Weights of a small GPT-style language model, trained from scratch on English Wikipedia: vocabulary 1884, 2.67M parameters.
Each number is 500 + 40 x the weight over its row's rms, rounded and kept within 0 to 999. Layers, rows and columns count from 0. Numbers have three digits each. The size before them is the row's rms in percent of the matrix's.

# o: layer 8 attention output (transposed), 128x128, rms 0.0511, rows 15-63, columns 0-127
# v: layer 8 attention value, 128x128, rms 0.0413, rows 16-63, columns 0-127
# q: layer 8 attention query, 128x128, rms 0.0414, rows 64-67, columns 0-127
# k: layer 8 attention key, 128x128, rms 0.0413, rows 64-67, columns 0-127
o15 118:484528459539523534491488457477522500525480562532485493497499498486522533504523495535543449506391496516485498434464482462458456516566527500543469618506465519445534497509514456528498563433498533516518510528488426545571543436530435446587583481511482502531538517471452432421520529561453462476477552529489446537540511464470466504513438533488567470465419537492482505544526524454410496531513
v16 120:492562412454496500429522525490524501558532425563481465515523485570537565541479437500455474532483520557480446503477545530523474514470482564505425542544493437468509511541521495485559475486532460516499531418492520526560451390588524544488463531524498531521546451473471472437479494537558442555460512521519488533557466456490486479536509523462601555525498438484449488460510537471449482513516
o16 122:494484495475533527553514501410492547518489486477513496495513424474504511482520555542463465502485463537565527543492492471486506597483503464521536518476480591455541476519494536485530396516500502487511461542474488505495433520467548458525419518507511455602542497476421499578482508462463591540525509500520494478533463531427449474453595512550473442517521455567520524477553484568583555490520
v17 123:479443524498533449478450508526471480582451470470535519501506539516569521473493453520484551462521496510497493522502447564545507510395420474486519459509504461493486541474491473483495560528541428435393521462513498460492448529472541420486441492433446449551522501491485519462508472539488573511516423480477466517459529458514567497606559557505524516478537468555469490505509578543556535554500
o17 126:564432510470426517495491528498503517500532518429445570484483435417549433493523546520481552431545502523435463502541418584524493529482461499519468540530516438485528478448545540514542594502447438493470438459415457502449545471514472450517452517492532483493526512496493509489500526518442586446483472496526550501495540487574501447458523502532491551487523488527493555483440473484468435450542
v18 129:494485484520515509536470438484532543553558491441525547485465479474544503605587461468448498406456475455519453451484504534452441481542457523481490541517441430477514488550463446505538557523556525503513509463399597500458493498483494582500472462550503418511534502495466473487522546455480426559516502481529567466495526524528512480522498483560487472507517488578517439487555485506479574522534
o18 121:507495534546545554496435501490589465534480552572518487495489464460530519459499506475475409477472501489492490558397392527473483447480562607548541544493506530500466473523637480497538533473499553446447472461507563512453464519440514474498489457519548476497459498487499535462447503539491541491509499468551465436487486478463484508495555431461437533489540461567499478530465498471504521463511
v19 125:482531534485523499464538449422464501430496540490504477512474546493424499477534463524445453550421490555519506506460513506445509499440497502533570478501484542511483527539478507527555612541553489448528507553484552508527583508493569456486532460465551516481490432552472433533492547540463568491429467465545437495522421502549567511469557458509506474532522505444542455564560524503541460463467
o19 128:517431419551510493477454566509448509536579481476495462470478468467474501484504492510487527593549510431466510445497587507483494461517473520530486467520532516545483443496557520521478547462506523506490511450474545527467430469580523466547563514586558552480443519498516487474500473520455532523514573552458576427539487462481542514442533541598491464496492466450510533475447523459601509494518
v20 126:507483442518524543555473489441495475488532497486433510561504486455403519553468562491477474560528418459494520507565542518533479534460457512514495482473499499437498519452541530448573451452494516533527511529530533476504473537426465435519541561454450390542581437512502552535452536515458508455456498523441469540461586601487535503450469524528471502481497490535510503493537486445480471503553
o20 123:459459450522523543521475457453461509500507477528483503509547494548443546511508491421541479487508465453474475530400519461509506551482480501397530489571532465506521538489513451406530481502515424482562506559544466488464591505496460440569544526558470503478539529529535517496520521489558509529465443463495514477566521543498544471582532461480486510430566505516513530522428491423473457403483
v21 111:523448568572520500444527387429527539464493500489409540499410571518451474499462534448546470436433539496516492488461519486508529500457554480509457468513538529529474483577481486478492530430492501476447474444601504476482499503547471562486499552476468471489454513513472510525512476534487503488466563516537522481539498461411488577453532537577469515499525499467505553535563492515443501514573
o21 113:500493500508460449404516460467567443443531499600473436505493474484478477457483535519570552522457413452438515565483465536455495427486519399463447486551540527557499458569458482485499512491538443497441518461508493487538472524486455547482538539442556474560522489491476552506533492542499469504497560505543505528544441484528520499531551544551474518471484571490441474551509472452554500443469
v22 130:495445516464442521465545509471480518470461518456570537511520427553487475449505448466454563430478580494502466472474565587546510435435577542502493455481496478490563452556541466489538480514569531515511530537518475530527502495475465505541555535496510499556557432528515495565510458478524527557430437443482482498552506541486511510514425537594534451422456499478509460480475536474492483554472
o22 131:480486424426512471433545514469525544445428550461466498472513565481495469432486463577424503499463464515485498526538469470585571524451424452537521451603542523488501414560522456541499509483468491488533482531547517506484488527498563484538447442514497552508418495461516499550489553493476480505473480393512506456553523481517504514532510512526494538475418497517561465522492520453533567492496
v23 109:527475534502498457423442561496499507492531425461506517517553486505464490517493484512493480510563429529489513537547529506576504434476474480476530498491507537461570518574413506466446454451524585593439412460562483506511517528459493512479522486433515463497559528460484547490510530496470511517467432571524524553567412504557533549500521447495445549475501564506517567455456533463532515499474
o23 110:488546452507538494540516523571543461466492468489530462480469514403419493556479462443438461444554431533453507468502436516520543487492492468455503546570596511470499504523474419446486495482424501501472477478452391495551506453525473529495591530457460527489501524491494449502500504471491549476468535530486520566446569569520502524503549443470448472563506454539544468527464534526478504467466
v24 123:488498540452547500449469504452599456459526532456509444500547481420487598485468495507527501490479497561465533485500544538538497510489427482504537497474521495477509575513544525468432538468496475548480488509417544463449519500544508553545495518541529482463491563452502384464576481554555551490478482447418547487404539522500467502464500514512467513535555564522443458463458459521454493482531
o24 125:553520468538533546502526421459473462439517513509528532567442478564498447481468548414525513513475614554466450471433510529486594522504485503449540540511467489496496456465507498558489547517524497470526490460555441474455537552491501555457523515534474414457552467399563526492496442484523521470486599452518495539517528512475482469487491485499504478606512488527453552488529558501476486489514
v25 124:539489509436511546441516454551557532436500514477476463530501497515557517461513538462425486609479448433455511532506469468521411507499465524525489466565461510555445450471490492446488488527539578552479517508482498478477489518427548433569509472530505470491549515606571450524495458474505464544463557513528536510480469485439464437500541548471485498541555579522509544468554484525517490482566
o25 126:504502444541477514513516505539532503471551483502453495546513459553489554463563534430476480520490455520554443465459506552507494461538525484553518446522562458503605559428513556443481412488467569477511498537483520481436528579496457415465526475532530524483530529466498431534526392485528475486518500523525585464514479505540547492468539521411460516501452518512428519560523514490491566499534
v26 132:475452519406490544432557492523483534510507489542518529476484452509485567429523494444499438544547527511587566502453488472454452514450492534431503550489428473479513447490437479507474531545487506482524543478532496436482500559470612524430535501499530486533474504427514433513547610454544490534430415469526503537510527506514412518485495537502496537522524511474540508506539553492482551485500
o26 125:541492455418535475582470555499448538479467486534522530483524546488467511495523513484446458478477504513499482514495477544505529510506397526554567539476532502537492482532508574470439570392417508575511467458541493498524455530498480481456561473512595405537443476529482457395511462467468462530488529534500503511578453476526504472498521470526557516552502518515525469543450487546532545476549
v27 128:528441498554462461497432507431423443428545501529526504512526530386446519529433527536505493499525513477508481536442503473509501508547519451531447503491534561495506514474485552442555416492522526479549560485500519522548495514485572530514508447498472538515448504558462461492502420502556431504533434540548432497486556474459456424533500541517533551517568440519524545510547497462476521568456
o27 129:512519486522543516427434459462505521483511413488468458481496497474564528440579564532425559482466477499532483537562481467530529440510497492545526510439459518464469489449522496412457508531522537494534521516453478417562550492509469503482576532454466505478498457479556512492589514520496527573505465487505494566495485527441561552501469562508524471465600466456487555453564503516512442438528
v28 124:477502506533514511443447533531494501549554507504476546460429489512560520534549518527479547460537532423544491493516479500507481544556486529531434508511473456511433569532473423505531470480479530505492477532562403490454512470499493568416492562475487561478487484497480468484491517607513504453497477460480465515469543503478528480505478460462423575490459485482631501529488617531560548518480
o28 125:476490539475514510526450512490556432549377453454480470442482427572410488539509545569515457560494477481460457501541470482491515455546526457498460575554493500477489550552504553505569519490461426481515520470438548518513511519498535490430506534532537440484531482488533446495588515448461513493461512532495488513504509500499438448556504564483537594454490443504561499466518532538439525519495
v29 122:519540466488494405494480410479512464561499492449576537469428444522443494496482466525494476476540444531509557500503446582505541501454449427498472436510534411560500476515488467438447502541489533461514482539529460445461532521514546481428587479492464511505462543444485560493385468531460496555543471537532550564538487549465560481471507509481528494468481494529527500478455485519500558474489
o29 121:514574527515467500529493480510529529513478569471464535503515470461454423554514579491529500440503492540531533496495514512530452501453502484559500541541485478565494498523523448432496562493445464614528468502542441530529480469447458519418506552597462553581485521549504480514527508521489492484521538541488480443430463485465524520439489461517461496494500438471533553520461534415394447467458
v30 125:484452438471489465513496529486497476566504481471467550528565513443542490520578513487526556583474579440507472515374545556490480456516489541544544491548519563537468508527506543476465525487595535475490537501451447517500485564501438475496553449458510538462514538513552502535467518516433416450508544452559536490509476576474532470540509457431501519508529473467563474456450487550539520505521
o30 123:534502545529413533467528514536555581490459507493499478549516521523511481468497456448571443546555498539453462507482518471522503430494533536496551484485463540476490438447529500483550439506437465561457491488400465483489467497519515459472563498507486553435560515577554469482471514521541509524550556481463387465495436489525500519460505580449494582473489479531489483472543570516522583498484
v31 120:495483514441455510538454477486508504502459493489615487454498502452483540494519512515456521509538470475546456453543506488504471476469481583493523535403537438505459555523506559533522501490499506476503506525522547519572473587503498587433404595502410542504497506530493564529471526510507478515447515507542498482558429446482523439545508464449493493488519575462458454515475435431469451440511
o31 121:517470562474465434441500458529482417509490565475462513461468490499530506559484556478483514509490537484508502508481526511492435608522487504495525542433541509532484473433578415551478524527449571463457567517487486447498483507481499498515568528483504569573456480499482404519498468427493530535582542475523487460573513492492565414578519495495482522471582542510507458501501464508528521546540
v32 130:571476510471504467494582535515507563527532488547511515524577491459471499458469566497560489456536527490495448530543480437524455482577442489482526474573513578572472510467532558509534477451460486445496523483459464411481439554470547480462460553506547495520515534487531516561527539413467479547486496468483467576473503477527506565506497501508536393488513494542524536515502478451497467422411
o32 128:503552496471508489440532529524467476528499462486423568476549503427595471428512422421481541472515594474561438513526498508511459496516448449428598495498544541541501573545543534481446540509538495477487457447507485518508499425487443471508501506490501504433495536505433440462542494552551453501431517480481494554489462532506535508494496496427508499490532557512455481469478460583454515529493
v33 119:531490509473489456578449496489480523474490515501503431548526532460515501559524522507489503386492528512557489436532479463580444448525512528558591459554487497489504423453525533439486500472461569499525483570485521572455472456520564494448470502534507447510459492458422540494527558492492445516451535486482500477530454535582472548422519508523474555514524515566547490556473424518559475482477
o33 120:506504445502505543546481453509483457565453562548456466513533526486471556498506464484480524505546512490503486452432501495574581502566560419442460485474517537553459464528493483491433521519564496414480475531542549487534536486490525501548525493445451457498437519571491460439528436543465541415521532532514484447551446522529507608500450429470466519527492502561485551495519432477488507545522
v34 121:484526497496506527535489482479458475413521544488605467517483539497566491422462498483560468527473483528450471449526548549512537516535409469500453512484359489493506447535490481489454482549528460470504559536555483442503511475542504486494507523553468425478526455520499480526457537473510417566529565513607545476536510425573500478513522436514529482508485432525481502516561492490487448504523
o34 120:467468451490531484549544459584531565510579568582558532464482490497470478443512532478466527453425477490540545458589434514463492561491505497515499512473466585611522551502468446500518436518528524501462560434433559485453488525472502443504517510566455498484448454504554469469475492495494478499501498503532546469460420431472554530495515457530534469445529478516490501516437479554526492509520
v35 115:571534544536560524528425496515441491588454465493501463518495505457475479502580514469460566505522491589439534503437504549506483493522440566439502520515517499489492434509476504496527440465507547485485470511498532535469529524515437468544480464476530469593432507489518401489485463439475543501492525443478487471554523456488468534501489530546457470380516503502553567526498513458514601457487
o35 117:498581509496406457490410516500557471524460495519573523467488516528554462508572509445486541559612513469550565530427388526527561516507442481564463504493534554455491478524437484519564535480477447526568502472514529481471521481517444470528478525521514527469436485521540483472445531503495506492567517532480548560533524554510494529496469488429456530541529489488453468489473479463540483459553
v36 114:481506501488543437535506443490592531449475466554540491508419510498471514443463463527486469490560490383525479501498493555502518503521475527494516539483557464408540541536478573495443539502477517509489528548449398491518490496492512503487495545441512500534488559507519511491565513459439498480593494490499512515544518508500589470511625612483518484468410522512505491570508479481485493489472
o36 115:467462495524434450516522488473505437499495488425522547496538546467459478549505506501406520450508510539528572534506508605426499477469481517493493495521508449517501501467584471552482456550544509510527496489521459579400498439498528571469574542516512470544543382528523538484548416533488502447550499484460397562488460520506492541508521538438494534490529506460517498493473518469469503524544
v37 116:533535447439493454525497539445461418510541452532539478572488486546497556499511536484523492534442499456489485590487470562469429466539540477482550549484552431509494538588554480565571483466511484564421501511543517448489510481469510521514498540436529554520541523461426426545459523509543491508511445435450513581504516514507516493456515458524456513512515432571444544500551508461506509509468
o37 117:499547493566478491553522434504520522504510497464501562479463547418546493501530534518464458546456507404500491483522513516474486524472492533467501496590472518464424509585514561508467541558483498475509476571509426457508439509539539397468483521480476481528523493479527413479495503466549484477401483499421523510487481635505459509500553457496533525501531471564463506474451538461573524485504
v38 124:501499538428480499492484547517546484455456562412498504459488474441447540511519487476529436472438534491479471571575552527567538541527557515471500574504498491489479438526484501450496549451475552534507574543436542527493520528512494557539523472452466488467467483477582521423452536546564521478569488542555518528467480485502520520550448412439539500431456475508497493549517551425531529507501
o38 122:529526501489553441471489431492506508471465536461517452471503409561437443438519472530452468509508578539500470539452561479497495476466482488542559492579420552515492504487507489556580433510450526448502532486437470472535532482550550530496498467510500509558417503592538487480430478525529495480464482579484526470486553501504545535529512493527477445512522525454476423490515525475486396567528
v39 112:468440535461466529547576475482505526547512491517521545486550501465530465349511473538521565532494456487489503500502448527430455551509524481479452519569503541448509565475510531491443486429520469528524537461503531521602502513465458450495580513546464475461494508450471558522463503550513534498450506499494466446507515551451560454496440517505447549542531496525451531505480486527375546510499
o39 115:471458586468447500502524514450425546480460537454535483575485564494475579484466498476538475452547559484508446529513492487490519483497472521389484461489513544463462483500526444488456492499446491590444515530448497574553549509477475525411527470532484523511511482434543506510514494508546522541437508559617523534592486488442510427475529467513524517435478480472518508539474479442489504486547
v40 117:457476435456514510513505519479589466541540415535442519487531548486513413507463541566469429537481520497516540404526541475522472523517490504475561516491483505509537507490513520538526518499479509535521512501482454613450509543467503427461516454495510547462519505535562595507489453499472563433548432422598527507596501533437516536508540523504478530511479540570485473494493555478508487504482
o40 115:518431554525434499561473529536489445449504445494476543523522538441420479535505461574500480573494561511471484530480520409498488499541520522478517546565479496442548448455497466523459439504527501618532449524509498553456521461538452538449573416488497551523499512565475480541509493500522530504501489432505541464498455507571433531496466544474517423493590535494520450534500475476503513462493
v41 132:484484493539574469474491517496471515446433462577509547516503528498441471503472532534507513510525555526533521473525439485525504479488519465584495560454467491492480503536505481491532583575519520610519547530509581463530429475430476544443477568503451467503518525498474459460493458498443518503389475484437524526500497491519517505541519493469531545469585396551525544517439495496526503403480
o41 127:506476548524478504522557467543573525485449475499473505410490507450517529506474454386484459490515503505469552494488574475518506561500436475484495505473514547533542523424502552431536597530503461469439468526528556494529508528541497488501508467459471480592495442454499502522521444504427600528486563506474514502553543497507473562559531515513565541487552531434526557493413547517482481474469
v42 130:539518502561542489442453547558486563514448495504454584527457572520523460425493529463496510545512492479596411432505542445469492508517540427483570436415484485462553456505475551514471483471452482538526527485459451513476537527459502500518450490496509485515566458456483466557436528491518540542501475520560474490484424540503425488462512513464530503497431478558524485505529456595478522535490
o42 133:383496480555454408542551519493474488534522491509525509520494536427525546452476479487455457494506502504547464482546438545465506550548590448489504527496482501471460469473441520522515519426475532509497458443496538539549530469501535534516553530518464447491433545595500554523509455517519503501525469468432529494485485397615498511556508497565501543462485500515525442537556482488493540438445
v43 118:534568483473519446446492432449503540536522500527534518517492451478541494592552567550525492517456428466518464434511473486504538427490491493538528508449440484500509520483546489426520486465512451483413554513509472562528513517519537514472558514431554491529556491481602471470566457462513441509452480602534504438453501473495499438560568466495488453506570527524513477515459543501437481488481
o43 120:574512516487528524519534476509507518482517405471421507495425474544459481561475557424479494514513437502482490453484460497455491505560466532522523522452462574466566525479518436561490522527527564514544486520484486553545485528496488524499485541491486543443402516625493559494477459549519492518521493427510494556485536535490459517510562566455498512424469497523466543469409469579493546513524
v44 122:569500529516479499543483494516520468478476490477498548442516427531515445537512506493562433509479486444538518415467437470500526494501411519463408458588565505437552532536532537522500514602491563510524541548513534509468537497464496528530501553432528476447530549549506492476518481553503515535511494523497501494475528428507505471483454462507531447468492337538529513537494454474471522466454
o44 118:432549554556497563532467482499568498419458464482539455511493500523567504529532508480496491484397438492509514510528567487545462475500462450512539450551542443529470522541538520521485488547474569471472502446495463516465531441498502501470429534556479488514434456512551518463424468594462516552455511506553584474580503471503428546447447510449510506511561486529554479503459475512447516489460
v45 117:503525483459514445441468535387467583530525555466542525531457432471518489479401443554501543576543476428493465513442543477481497505551505556445464483550450534498511449513503543541505498527549570479450481559449507543520555483499546481504516519476485499487472566489402476477544414566470516547487435513514529474470485467470451540484468532528525510523562512513487547525488534444495555472506
o45 121:588519498535483478469456493483509599518477543542551515479508511475470526545457556437419557472503464524514488557529516471561497538522552513496498457552500460512447505506537475593452491447447497469521489512557485482546514528496496453457476440493479536471500495467488546511542479514513500493462561542458559571508525495517438581435563618442498498515594451472531507459528446509462552472557
v46 122:442536479528501541455462541449453552545454437495452496448504481548581472516530561505498409520628569494541555420502486514564462472510528489503495455486510412510529501481506568541515496495543488485433546471472518476501537405450516534492506497511433471527469495497470480455512481538530482451547532547513481503505507503493455489450540436596523477514562501535518478517466551445428451505512
o46 121:539486515473466565604474492528523468456530457488561531460485501503522461540498580507528443405504511477544485549538457486556495515556567497538526499474424455523526452535475470472509452516520445423473508492491486493582442470568490471582483474490491512478510428509483531485580403561474508579469525400448475473547526520521460458502492493532458497501506525506502443508497473444478549471455
v47 128:531423547509538523487487464472425455482541487531517539496527529521462510459467447487515541538493450462508546556497490502486445542491524531498602484512553503555473546538496500421470494480556600465556482474529516532491526417601565488468440559497477531541567471461524506480496475531422470460538450421486477447481450488586476502458478422510516484504493499589485493491522543517470455533523
o47 126:479510487508462569495535411488466532433478540435489485504531455484445606465540495518512485540538502509533514486467402450532515499484587481437451557507544573580495477477477493497448573517453557501512492468477434589475527470535524489474489565508556530443546479445458458474487494488432493563448491494452530477518496505543537524548506517498448458547483451513551539420530450488516474491478
v48 115:514515489485484470544554471492474526463419512516504526429476575474517505566444540528515573476482529491557479545466479476544534519476432459559470506539490427512477507422440494520456400544550500543538465498425509532496482529518545516586479516566557395538444516512512518450465466524506554490464514460532517528523526485544509446415517529487479513534516518500423512518570470560473554462464
o48 119:516508482470486579423507452506460476552464546480485471495557465496512452548448534455514519440538492460534489462503537516458554453484502465529435492443518492496484566418476549568462508491494547516428396486455576454484557516478454531528522533501506471573468545479520575467524545501570481537517445481514491506527456508555458503454502450483602494524555444473478505598501490432519523489490
v49 120:494530485518538493579549488497422480512568474455487551422429459514474569483441527475421421489455515542459502489486507519543528498488547536508476543517500484473431527478527530500450480553463445437504436516489523535502514491418474517526417514551502466479497443408519472528619502510486438460493520548478375479531503492479524484532539539484543520506568547523465534498476494539488530475510
o49 119:524546465495504513553500554440511461592511502490550535521544491526501502471456496541505508451484512475505484466494540396422459502406481533498468393479476563476512526472542448501439572503489500495423518478497442516472516620490455515575464472481502490496527473561458529521567467535422474455513527558560571510513509531468489467564442569477501516495528478506488458511544504463491534439504
v50 122:464500550510516538533464530536428518486512497569443467519456524494465453530480475463527549505468468523543498517455488540594541465462442524507446477490504486505532506435502538489504452457450473406493474523503460584592477516512498475568558569555540590446475505473484618519524529516576473527511427481451525478499531490475451513506462425498544456494551476524504558512586509528506511523520
o50 123:520480442520504522434507525471503454501514520484473513525433497606548546466490450521525534492557474528500541511527466543524424493534486471528526509455475511498402568419460431491527476549485414528519504530509445520575542487545586587489489515488518541494429442485496470453523589527486456487475485497481557490495450528487491446495508484487551533493579488588526563536568460498546510459506
v51 129:543487483549441464485561517423466488495499442536592491559503532514484518499516487495486464526460496478511490535471423580456596524573469517500480541525501451544538491524470446508532512496520484518491458554464463478504427499503524487500479435517503551498436457465484543484533490648471482450446492516573523454490499491523498509461447523495444526491468561544465433498496571478608459476549
o51 126:531434500521496443492438494562488520515467570466470507444416505529434540536512490546511528469492553547493504578493565531492518447562466494493429501481445534477516509551510550484482488503474531431507490460491456479523492485502503481504449446553521513578574483574469480523516547437516534515474534482569436496421500552543532529486430509476573499533495412548483555462439473438556556456483
v52 125:536499519553528566472495528516451480458448500521445408494529483498550542493464510511508477480510548461533527514440460508456471431555525546586553555506473460476531454525500527508500533426546568492439431551569488456455562491501527462412487557513559487504523493474468550545463444520522497471571431516488461556517482520491491489569500549483428499491527515392513472489496486579446493539526
o52 121:454516475466508458489515436508486463456456427463480469534467548504503514530545511536504484473517443520432429431524518531529525527453530508491437490522458513516534466510463404516459526429512481470411515528578571452447533497558583393411507529513545508478495494556449458454571487520455503515548496532484438566501533544509504469437541531470540502550503532531517466516521482499490505420474
v53 127:476558549474493531526440564512519486497486533527447536564471472461447476512486452510511502490541519494514448488485506429486534481460523543509534535487544373498499468456494482577471461497401528529456507493603476562513504496567551475576501387509524450487471486469557522505507495541497469517484539553534408497519498501499531519545526508515469445571554454535551528449462470543464497440444
o53 125:533604483552501518537505481434521454503525479490462489460478516528549593503456563475477532477533482458400510478560487514465531486532452447507491494499499532469539406495479548565495422456472489577492476500464531510489497570515462564537461517521392581440473476556483492465501481489501504502444488582475455444515507501482542522537526466499511484515495533578587489530560439501466463523478
v54 119:506560528438481462487507482511492492474502520499455459482469498434495503510515532443471546553552491534494417485522528472504571485469514524490476486548457503464444604507462533506475486529567514535556534498505498509438505510511498556470528541536473441452499577576461573503500605576551432458530455519486510440506519523551521513480610442508437480550485531563496506427503494434526554450496
o54 118:590506532552523543467514564500464498532528470544497488403499459533509435500472528383511403467445528510497505492520460483508539474484534510431431526525533477561457434477473476495480413595478561473555525489510523480511571499468550531540539474506474479562500582483495493434554468511481487517453495577477498527493502505480477470486452522503528497452524498546504420580460538501543539535501
v55 120:552439468498491511502510509491479549511453465466497476387555477497582512433440449508550472456501523550475506588474493525524559511520486596467555410462586509499496516503492465521559507501541518473487477456515503540526474498532511494465471499475495498460533487587521489516560550565423455430464500567521480487501527538505453431469491487490494589465493463553502493485520423506554552442444
o55 120:584518443523503474487439488529535523497438562456552563478538570464505548468467557513501470528499525524540499499516571503427503416481501420478499523532537450498507527475443484469463508502489537514430478484500509519498522433599520484555480457456509442504540547509478517463407574458474495590535536455578501503559541504481526452490431543499436489413515489571493512456522521507490474502514
v56 121:463446548471448548455457496566505450533547512498527462555493522552533510537495524544510465534510470465550379476473556449503461529533501512490507515503528551557463541465541471520512416611568582538579483433563482536521493495474512478498497452553506464547450458463506421508414511526489513421503522512469515546538523511452520484542494467534535511535496502465483420548481484513489441545500
o56 120:490460494421525527524542497492510488491469489558461526506536442474509495549532471530575512503504519462477478482538537455434589491454536466495527538493549412440498414471513474485550518479501581481522595464424518512498485482455466443488469495490494550523452469454556438505526452460578450507543414555464454449512467488491511531568519539512541443536472481550547569484560458522517497429509
v57 130:467481561506494498461571487530514461554480515551480553469512507521489503563518511515477437560509512441455458542523463525489519494519494511552440496475421450459388525558437511513459524535501523504476532470460490489528508527509545492442495461448463546517512511452528511515482444452533514503475511443537468480561573510455535530523430499597482485529550544516522582496540376482560541537404
o57 128:507487576516519557508498463515526406535505535508548549419513535473433439469543466463483498525517456530494492565491536520509464501441465512514413447521479507503527451560549609486504505467456538539511498525440472527539518594547484529456506531500482557463390451458448471464549527477554512518544435526540466503515499523536539470451525484535530483450513520462473529505556557562458558458503
v58 115:524528516520486473519504484497428491437434555442496472560479466485514479484489427568519497534490441520495465533487541528634403502508480506518457472441471503484572534542439534544490502446540512481504535452560514408479491443500480494463426547474437525558447431496516488449522506533457489491482490449474572470466519517505526487552499578501476489493535558530565493497442443547471457528547
o58 113:526398477530457472524527431523515611520560500615462483522454527495516419540540511475449445529554460556599511489459503448461498529533452451495485495504510492517511492552522436515489520496508489408470495474441529546481505533506541490523512539489472480489516443398513506469545550484483524478513526532470439533493527509520530419536535523473436538529543533529567528498519493438437450509478
v59 115:555503496472505466565458535495433529499459493477527514509481478529538480521463507402502507523497487470473456476459487485518544561474492463484476555438557520499487542476494516400430532500478503453443557459498528464463505521489601489500491501535506531540460528535475542516596513438487514499510578538487473528431489511456461544467393475555468547480453587559568467488543585493533476432529
o59 119:565501428522456441536456533473497508532582435526587493478524434550512520478491446453596461498504402527509524555535488548568551505508482457546489475504527503475419551508569467557431547482503520510549499479483517472555587541496536472451488484519544445522529471542434425509472491449509523490461521413520464510470504500524536486547458465502473512463491509436478470499476449502457448539481
v60 113:547560563551540483587473585501578509599499493524548425449514470462480494520503544562550523483519461514506482455506526501495492407435508516475401507449478457555561492423536460447498529513543509516543492454535504447513508454479519468550510492451465521484552529470541487585543471549445489550541500496522451532510451451508461493495452452471432473528483518486537476531480506556546486491554
o60 117:530506491457468457505511589520587534532432428526528485501436500567404553509511497487542537424499482506450467469536483575432457579490535464466522533482538577576521450494583527489450522476530489498509515462522484482524442474476504469515470563510435537485468495491563480540450499509496476487513488459475503497459567525498490440430423475427525457500518504469540500479558497447438474503443
v61 131:549470480543519459520510536457489460407461513553509465466501519513494548506493495518463403493501457535516415463467498546439554530592520456493542547462527513529465456502479514543442533492521444492453405496426508552484489401507507514518552559450470515512563510513567492537480489505500515461509514532493557506446443463473509506532402449537491528578518501570459506522436564465493536465465
o61 130:538529506561498450536502442451512435489483479512519519505470481437425457477518492572558483534536540516497520498558494531489514569478473495465494419451443540540416581496440514523521467506496598443453487518520466513560476542473491483459522479498577545477535495524529567516411502448500494535508539494465478504455570481521503556501498532542519416460498485533528593499444557479433561504551
v62 125:449484522482491527514447465531456512528537508488544486547486478555541516455446523507552553600512485501493515471536478549453465408433479457474478518506461501598487465496458587506518477482449526494492461510434482474499505446437547557551497564500489432504480466523594473474514469469450482504486435551497502511505508474406482567472525543510486538531566511463584484554413507519555525524439
o62 123:555534514548471494521555497608525525529476486451539534495586503505465476527497491493506572492469448585509438442497471494469505499489429557491526543490502462456527554526477463537513513400500484454502524507550533437591469562468449521477523502532499518532506433430498500512568447547443515489408413501445532493524479436571514504494498530455476510497478487567433547457510496465519518498545
v63 117:434519518537479544496489557431482497438534545473529468528493466521515482493493544517406533530493426483575526448477463462539439566483498540566461489499646469553575529464445525511464498456519484477498587473500508522542421415548528511472506459512519485488514511519551561476469507535485508532517539534510549543448486457479477485504492564490521446401520510491453531492489440554488544487500
o63 119:562479518498487489446545499497493469478514487484548474496505508533523585522535628526492452450523521578495538515462572481579420531565437415532522492456487474478463503450453476497503480539542482500519486516475517563445514497407457411535562505550524477495477500453495516474473495552486500462478452526544428522454462510528446457534532501496448437533437528492534518448529451422483486496443
q64 089:472530457591455527506433524477532506503499473470479481521450495530424581477559509498515438543466508452531526544394464493539483435513519475498461471506442503473508520528462497508535494521472514415477477434440527501523455581518470529439600492514424478470495476491516551397513495552557536478525551544421483487453446520443554430454483499521535474530482520508550449504534485523490468518536
k64 087:534525545510480445506480518481458488526489523528565544521495507521430587434512519464456480467446493481456579440455531455496471472533559449562420516523453541460494477524565499496499444524439523526449444508566461480527498576523555577484563508418489424487527477520543549448551480493534535492485502471472548489437465548534461476504504489535513566491440511560576515448543470488541492510448
q65 092:567490572548496483531569422547505544496538490510506501501525482547489506553373513510472528470533474528501538427541488478397621535505445475464473480459494460496450515465525503502471465444532533483543484525513557483489527491399529492537471472507523484617494515520498453477528487476495418466463504411545464482542507449541497491487487499424541516456508518509444484500455501460525551486534
k65 088:480458476551518422518523455464502541530509473495483484532464456535517458543497537504538485506545451559406533521560533492508569576434545512552544474477548501484469520531398521491498500427450547446575495532474545475506494469447502501533564528622516500539504470519475492471531556502528463486521461429540443584547470489473540496469514486473542469490566527481471412537439508497489555504482
q66 088:476521514498498557550516577540453515567456514574427430504520540486426443482425450504424485518454554491558532544463492507484477509518527482491501488511470515516509475508519454460428556486471552485475427511504474476561536587421466510494520529490524515453453488540535445518470581557453476524519560475575512501485514514587513498522464518531601446467530523520516452508490475419464536495527
k66 087:424538452421533454530471535503514469581465450611426500458478474494497492497446454480516459477461461450508545478489540439501439549502482489505501453480473466525533503500552492476464525504528491502537459543553539475503497565450538523509443443488564482538428545527526462458509537486482393511511492552500552512445503547480490447471495482638536483536535477504445532549504510468515535455558
q67 095:472593468447511464509456523562495547498551480572437549429586527524458532446469548435484456479501503502474456503556566545479564531495497457476441476499540442549480448475547493464457494485555496501540492592559481506444490488435510551512495524480537480466558467464481559509465510553494570458444471493489466485472431493506467539575488506532556477469540469411509509563537459508488535521496
k67 081:463484527476510468581466498465478615479528471487503539432557517519490511492516537496450468506564433510453501458549459540467540490483500521478438495492505454532535575461463485441492489519560515439475494571446503534523432472478461524483442430450570534527471510600512514478445558537478541453474546456520536486517464463586484428513440560511546478528554495454539510495504447552520499546534